Part of a small language model's weights.
Size: 8 layers, width 768, 6 heads of 128, MLP 1536 SwiGLU, vocabulary 8192, 59.8M parameters.
Architecture: LayerNorm before each block, rotary positions, no biases in attention or MLP, untied embeddings.
Training: a variant of Muon for these matrices, 933M tokens, 14229 steps.
Each number is 128 + 24 x the weight over its row's rms, rounded and kept within 0 to 255. Layers, rows and columns count from 0. The size above them is the row's rms in percent of the matrix's.

# layer 5 MLP up, 1536x768, rms 0.0772, rows 990-1000, columns 288-383
size [ 97  99 103 100  99 101 102  97  97  97  95]
[[124 115 146 124 129 130 170 163 132 146 118 108  98 123 157 105 117  88 125 125 151 145  98 168 130 135 131 100 126 119 139 100 147 102 133  95 118 108  91 108 113 125  92  97 106 124 102 122 155 126 130 105 130 121 131 137 156 104 207 107 142 154  98 173 128 111 122 135 134 206 140 128 158 126 129 131 140 107 128 135 142  94 133 139 125 130 105 135 124 147 134 134 120 122 120  96]
 [111 146 138 112 127 137 145 118 140 141 163 144 171 139 123 153 120 126 126 123 172 152 110 112  99 138 147 166 122 107  99  98 110 147 129 107 119 115 129 102 154 114  99  76 185 131  95 130 130 147 116 103 116 129 114 130  98 106 142 104 121 136 114 124 106 129 142 110  94 111 165 130 140 158 117 136 142  93 132 120 134 132 109  91 130 152 111 135  88 123 135 132 145 162 112 128]
 [133 112 129 130 165 103 131 124 142 112  65 122  96 119 112 111  97 158 136 130 163  79 120 118 130 131 128 112 140  93  78 156 125 143 127 121 109 182 139 152 106 140 168  90 125 170 102 145 123 144 111 112  94 178 127 133 102 109 132 119 150 119  86 121 130 157 142 138 136 112 157 114 180 195 106 159 105 113 115 146  80 138 173 144 179  95 116 150 119 170 125 113 112 150 116 178]
 [125 108 112 152 141 131 116 147 119 149 122 138 102 155 143 137 109 138  82 108 118 169 124  84 127 158 141 113 127 131 115 179  82 164 112 109 127 151 159  93 144 143 149 101 142 129 137 138 123 106 150 124 118  63 157  97  81 143 129 107 120 157 110  64 142 144 169 157 141 111 119  87 120 142 114 113 119 107 150 130 146 119  93  86 127 118 129 105 140 115 153 143 108 125 117 105]
 [149 194 124 124 146 161  96  96  87 116 124 127 136 110 132 145 167 111  93 152 169 155 147  99 132  96 149 128 133 161 110 151 114 108 133 117 170 120 115 137 119 115 120 149 134 143 135 143  97 138 155 125 140 124 153 148 156 124 134 135 173 157 175 127 138  99 148 119 156  92 140 133 139 115 136 123 146  99 144 129 158 128 139 160 167 117 158 148 157 139 160 157 155 148 168 152]
 [115 152 140 125 113 134 125 133 165 130 138 134 107 130 135 159 102 166 169 140 138 125 147 138 172 116  91 167  64 128 154 124  99  95 118  98 100 117 157 108 126 135 120 138  84 137 120 147 167 117 101 134 129 121 118  90 114 169 140 106 132 123  97 149 178 152 136 185 152 142 105 127 133 137 129 151  94 124 190  96 158 108 145 132 130 128 129 154 105 143 112 129  88 193 153 127]
 [115 118  97 141 113 138 128 176 131 163 110 113  86 147  89 126 103 131 125 127 108 136 138  73 149 129 121 107 147  77 131 114 147 142 134 139 128  95 148  90 149  89 150 116 129 126 146 127 148 151 158 140 151 112 152 163 105 148  97 227 103 156 125 115 118 134 178 125  70 120 150 153 157 110 128  94 125 115 119 104 136 128 113 132 133 127 148 138 134 134 117 140 113 107 146  92]
 [135  86 115 113  98 131  99 139 142 129 125 139 118 137 132 137 111 124 115 171 172 120 121 117 167 157 122  95 121 132 102 165 164 154 118  98 139 156 123 132 163 120 148 120 122 119 125 153 119 120 144 120 121 112 149 116 104 118 113 133 111 117 180 127 109 106  80 111 146 115 149 158  99 119 114 112 100  89 160 126 158 120 113 123 146 158 133  96  83 137 111 144 136 124 104 111]
 [114 111 106 120 167 149 122 121  89 111 158 154 157 160  97 144 106  96 131 133 146 196 151 166 162 155 142 144  94 128 145 129 132  88 100 135 198 104 113 150 140 129 125 154 128  92 151 142 149 121 143 130 160 145 141 137 121 146 124  93  59 145 132 113  86 120 117  98 103 128 119 163  87 122  84 141 112 109 145  93 113 166 135 126 111 134 141 145 129 122 132 112 114 177 131 133]
 [104 146 109 112 169 126 140 118 139 147 142 120 127 115 139 105 127 135 123  95 116 108 101 112 110 128 126 126  95 158 127 116 112 117 129 145 120 160 162  77 112 126  82 150 143 130 136 109 135 151 146 147 118 143 106 153 125 122 130 105 109 105 131 114 145 110 133 122 143 115 145  98 110 118 105 124 151 113 134 150 129 174 136 126  92 149  85 159 155 133 140 118 156 115 183 128]
 [133 101 117 141 116 148  95 135  87 149 101 109 146 129 129 115 119 118 122 140 145 136 154 137 126  90 157 100 117 127 139  85 142 130 113 108 119 139 135  74 144 155 128 123  87 142 143 154 127 137 113 124 147 145 164 141 132 117 124 149  75 107 145 169 125 159 130 123 156 146 143 155 102 174 130 157  96 126  90 145 165 142  97 153 143 118 119 137 116 111 134 129 156 166 122 121]]
# layer 5 MLP down (transposed), 1536x768, rms 0.101, rows 990-1000, columns 288-383
size [ 98 100 101 107 105  99 102  95  99  99  97]
[[176  80 146 153 124 156 152 119 139 110 148 127 110 132 118 139 118 123 118  92 114 160  86 131  70  97 128 152 130 108 100 155 118 156 156  99 115 125 132 118 180 151 140 153 101 111 110 137 116  81 114 123 148 171 130 134 145 121 157 106 135 105 106 108 139 127 142 148 136 131 105 131 106 187  96 133 146 113 122 132 168 135  78 147 134 170 114 153 157 164 114 141 136 127 161 156]
 [106  97 105 131 113 118 152 126  65 169 114 143  94  89 129 109 119 152 130  77 147 108 192 130 108 122 114 103  94 117 175 113 116 116 102 105 135 133 180 114 124 155 117 115 100  82 108 162 124 138 151 147 152 112 105 106 127 117 123 143 115  86 120 117 125 169  98 121 135 154 127 101 154 150 115 173 117 149 126 107 118  93 144 133 142 115 134 171 102 150 127 172 104 139  98 155]
 [117 107  92 141 108 126 119 141 159 106 154  99  90 103 141 114 152 140 126 133 170 126 133 107 146 165 134 122 125  97 140 113 151 105 157 137 117 121 121 112 127 139 137 162 139 138  91 154 131 149 109  65 104 190 107 191 160 130 130 159 147 145 115 142 130 118 124 135 134 116 147 107 113 170 107  96  89 123 122 127 109 104 106 136 123  75  86 106 166 148 102 134 119 131  97 166]
 [106 115 132 113 119 171 163 143 139 122 133 154 142 141  82 128 134 170 129 109 104 143 160 146  96 179  61 115 112 125 120 156  94 145 112 110 113 110  94 136 123 118 129 138 149 113 111 142 118 147 127 129 101  96 151 101 109 154 108 133 142 116 141 106  89 113 142 118 102 136 128 143 135 124 129 135 138  59 100 115  87 127  98 161 129  83 131 175 101 121 156  85  89 125  77 121]
 [115 136 132 127 136 150 147 118 110 134 139 129 128  98 143  96 142 172 116 133 144  85 116 115 176 187 128 109 105 156 150 130 129 156  88 150 105  87 178 144 105 131 117 201 109 120 142 137 205 100 112 146 107 108 152 166 149 139 126 132 128 111 172 137 125 139 111 146 177 124 130 135 124  88 103 190 132 151 131 142  93 142 125 109 158 143  79 113 113 141 161  93 132 105 151 125]
 [102  99  87 118 124 122 131 139  83 132 160 144 135  81 134 117 118 163 150 149 151 125 162 142 185 135 126  89 133 163 105  86 167 118 128 122 105 124 145 135 138 168 152 141 134 135 118 137 139 137 138 161 121 173 127 111 125 160 159 135 161 169 156 133 123 105 136 119 145 161  95 119 165 153 115 159 119 129 155 162 146 136 101 106 172 135  92 140 143 136 126 141 142 129 132 168]
 [105 125 141 189 130 148 147 119 124 106 101 173 109  95 120 102  90 143 108 146 150 100  94 150 180  86 123 105 137 109 147 132 146 116 102 146 149 162 119 141 134 126 135 107 180  93 114 148 108 108 143  88 101 131 114 147 136 113 107 102 143  93 131 123 152 156 109  84 122 123 143 150 101 117 132 122 139 125 119 152  95 135 129 132  97 112 137 146 110 106 126  84 156  97  82 123]
 [122 121 123 131 138 154 134 136 156 136 159 137 146 143 152 149 141  90 153 114 115 150  96 107 152 169 107 139 132  94  79 115 123  80  87 111 135 120  74 133 149 140 107 175 125 158 124 102 145 115 115 146 136 101 105 112 140 123 103 119 106 114 112 129 154 120  93 141 154 116  94 119 108 159 122 116 120 147 131 123 107 108 125 116  74 135 120 108  93 172 144  89 105 127 133 111]
 [159 137  95 111 163 132 146 130 160 129 133 118 136 159 133 128 128 153 105 129 115 169 140 161 150 130 140 151 121 153 174 108 155 158  97 145 105 145 113 138 111 106  95 162 119 124 132 104 141 129 140 142 127 133 131 130 133 119 108 123 159  97 119 139 125 135  93 162 140 143 101 127 154 153 128 152 101 133 135 155 164 113 152 132 134 116 127 116  95 148 143 133 151 168 127 146]
 [171 117 114 140 104 148 127 108 118 145 149 119 146 143 121 146 145 128 105 136 117  91 131 125 135 105 150 138 154 130  82 144 115  95 157 124 138 132 126 119 105 151 155 169 128 141 130 131 160 147 150 112 137 123 141 130 107 115 133  99 111 131 121 126 148 116 103 123 149 135 129 148  97 121 141 114 120 158 154 119 114 133 117 120  90 148 118 120 157 136 153 163 141 119 109 124]
 [164 137 129 100 152 148 137  65 122 118  79 126 145  94  96 124 124 153 160 132 154 102 117 145 194 153 122 117 149 134 132 130 182 134 151 162 135 132 183 148  79 107  95  92 135 144  87  55 137 133 146 108 150 118 149  74 154 166 150 116 168 120 105  99 124 140 126 128 158 117 101  93 179 138 172  85 129 108  74 105 173 129 140 145 129 135 108 145 116 118 151  94 101 162  75 157]]
# layer 5 MLP gate, 1536x768, rms 0.0722, rows 991-1001, columns 288-383
size [ 99 105 102 101  99 106  98  99  98  96  88]
[[ 95 139 137 150 157 138 122 112 125 135 134 111 108 134  76 110 120 142 135 123 121 127 156 100 148 141 130  95 121 139 138 143 170 134 102 159 112  88 105 124 117 127 108 130 179 158 126  98 162 111 137 147 106  90 149 143 164 122 133 115 118 166 160 102  86 170 162 163 135 171 101 119 117  67 139 115 153 120 176 110 132 116 126 126 156 133 114 142 100 145 174 131  68 170 159 134]
 [122 140  98 157 123 143 145 125 151 105  86 112 142 118  96 144 127 155 108 136 118 130 166 117 104 134 101 134 166 117 166 119 119 145 106 171 119 118 101 152 166 130 137 126 159 135  94 124  95 155 133 134 116  98 170 121 107 147 119 149 104 109 129 131 131 102 117 135  65 158 102 162 139 166 175 159 156 174  67 126 137 105  74 140 147 132 104 109 154 123 122 156 160 166  91 153]
 [109 127 102 151 169  99 160 165 143 131 123  82 143 136  88 122 135 113 170 154 141 102 126 133 144  96 114 116 135 146 124 124 181  87 116 106 162 111 130 106 117 136 131  73 144  85 117 107 164 149 101 156 114 129 141 100 128 114 138 128 106  92 153 117 129 115 106 126  97 153  95 129 159 154 148 140 156 134 138 156 129 103 109  80 144 133 133 147 143 119  96 118 122  87  90 143]
 [134 138 119 104 154  66 127 118 116 168 165 134 110 125 151 132 144 124 120 120 163  81 132 145  84 162 181 121 141 142 109 157 151  83 132 162 141  68 144 132 159 149 153 160 122 116 151 143 154 134 103  84 105 139 123 168 121 184  94 123 127 146 114 125 100 154  84 125 101 135 134 138  97  90 164 155  77 144  92 152 137 119  80 100 100 179 117 132  81 157 138 129 162 171 104 125]
 [131 140  97 128 144 108 122 132 152  98 176 115  77 108 114  95 145 154 135 144 141 120 123 148 183  93 104 191 159 132 133  93 152 120  94 119 114 108  99 145 102 121 126 167 130 155  72 137  99 160 130 146 154 122 174 151 105 154 142 114 118 134 115 135 173 108 130 118 153 151 147 142 121 169  97 170 153  98 127 144  91 147 131 114  74 107 124 143 113 139 137  94 103 134 119 110]
 [ 98 115 114 152  90 127 110 100 144 125 121 138 113 145 126 134  69 125 116 140 128 113 148 135 165 147 148 138 113 116 135  93 135 117 112 154 138 102  96 146  97 160 142 125 113 170 136 136 108 128 149  98 162  70 103 146 119 115 134 154 127 186 147 109 127 147 182 142 103  71 144 125 141 134 112 101 140 168 101 110  82 153 118 139 158 138 115 119 156  87 123 130 104 141 153 150]
 [148  96 148 138 166 124 112 123 109  79 162 131 144 112 167 104 175  98 135 167 138 103 156  81 167 131 160 140 176 131 138 136 116  90 148 149 139 118 132 116 126 128  67 129 100 156 130 155 126 144  94 202 104 152 121 130  99 151  94  99 145 140  91 107 148 139 120 127 139 127  74 128 114 139 112 134 149 159 131 140 135 100 143 120 149 126  87 141 136 144 139 119  87 136 117 144]
 [147 123 142 133 112 102 138 146  97 131  89 145 104 109 119 117 130 100 114 152 101  86  96  92 116 105 119 130 133 171 128 128 102 165 105 131 144 107 122 121 136 127 148 131 136 141 130 157 117 146  82 139 161 119 117 140 149  97 121 113 141 139 141 165 151  69 151 127 152 111 120 109 133 122  99 122 121 132 115 119 107 129 156 157 134 112 106 126 144 143 144 144 129 151 111 121]
 [ 97 143 126 135 114 120 139 124 146 100 103 107 160 118 106 123 161 128 175 122  90 127  86 126 102 125 130 123 117  97 168 128 139  87 130 185 155 123 182 126 156  87 130 147 138 141  99 131  80 126 156 110 147  91 135 127 149 117 139 124 132 153 129 117  98 130 126 135  65 112 135 101 133 145 126 139 149 152 130 124 126 160 106 127 121  99 124  90 116 191 153  89 150 158 175 100]
 [113 142 136 160 144 157 146 176 164  98 162 106 130 133 156 151 115 115 124  90 153 127 125 113 131 164 117 127 106 104 126 149 115 125 169 149 126 133 176 136 118 125 156 123 155  76 137 137 126 164 130 161  97 125 104 112 152 135 105 142 165 121 136 106 122 141 104 108 110 150 161 117 126 140 123 132 128 110 135 125  99 126 148 151 151 158 172 118 145 129 132 131 170 121 124 143]
 [139 170 103  92 124 103 131 126 141 150 127 150 138 167 115 139 152 126 130 138 131 125 141 121 117 136 122  79 107  60 160  70 152  96  98 144 100 135 112 170 156 137 141 103 121 156 110 114  88 172 130 146 132 134 142 132 137 122  94 136 156 129 156 135 115 105 174 117 132 181 169 132 116 107 114 114 115 180 124 102  94 156 162 137 143 139 135 157 130 148 115 169 125 127 127 102]]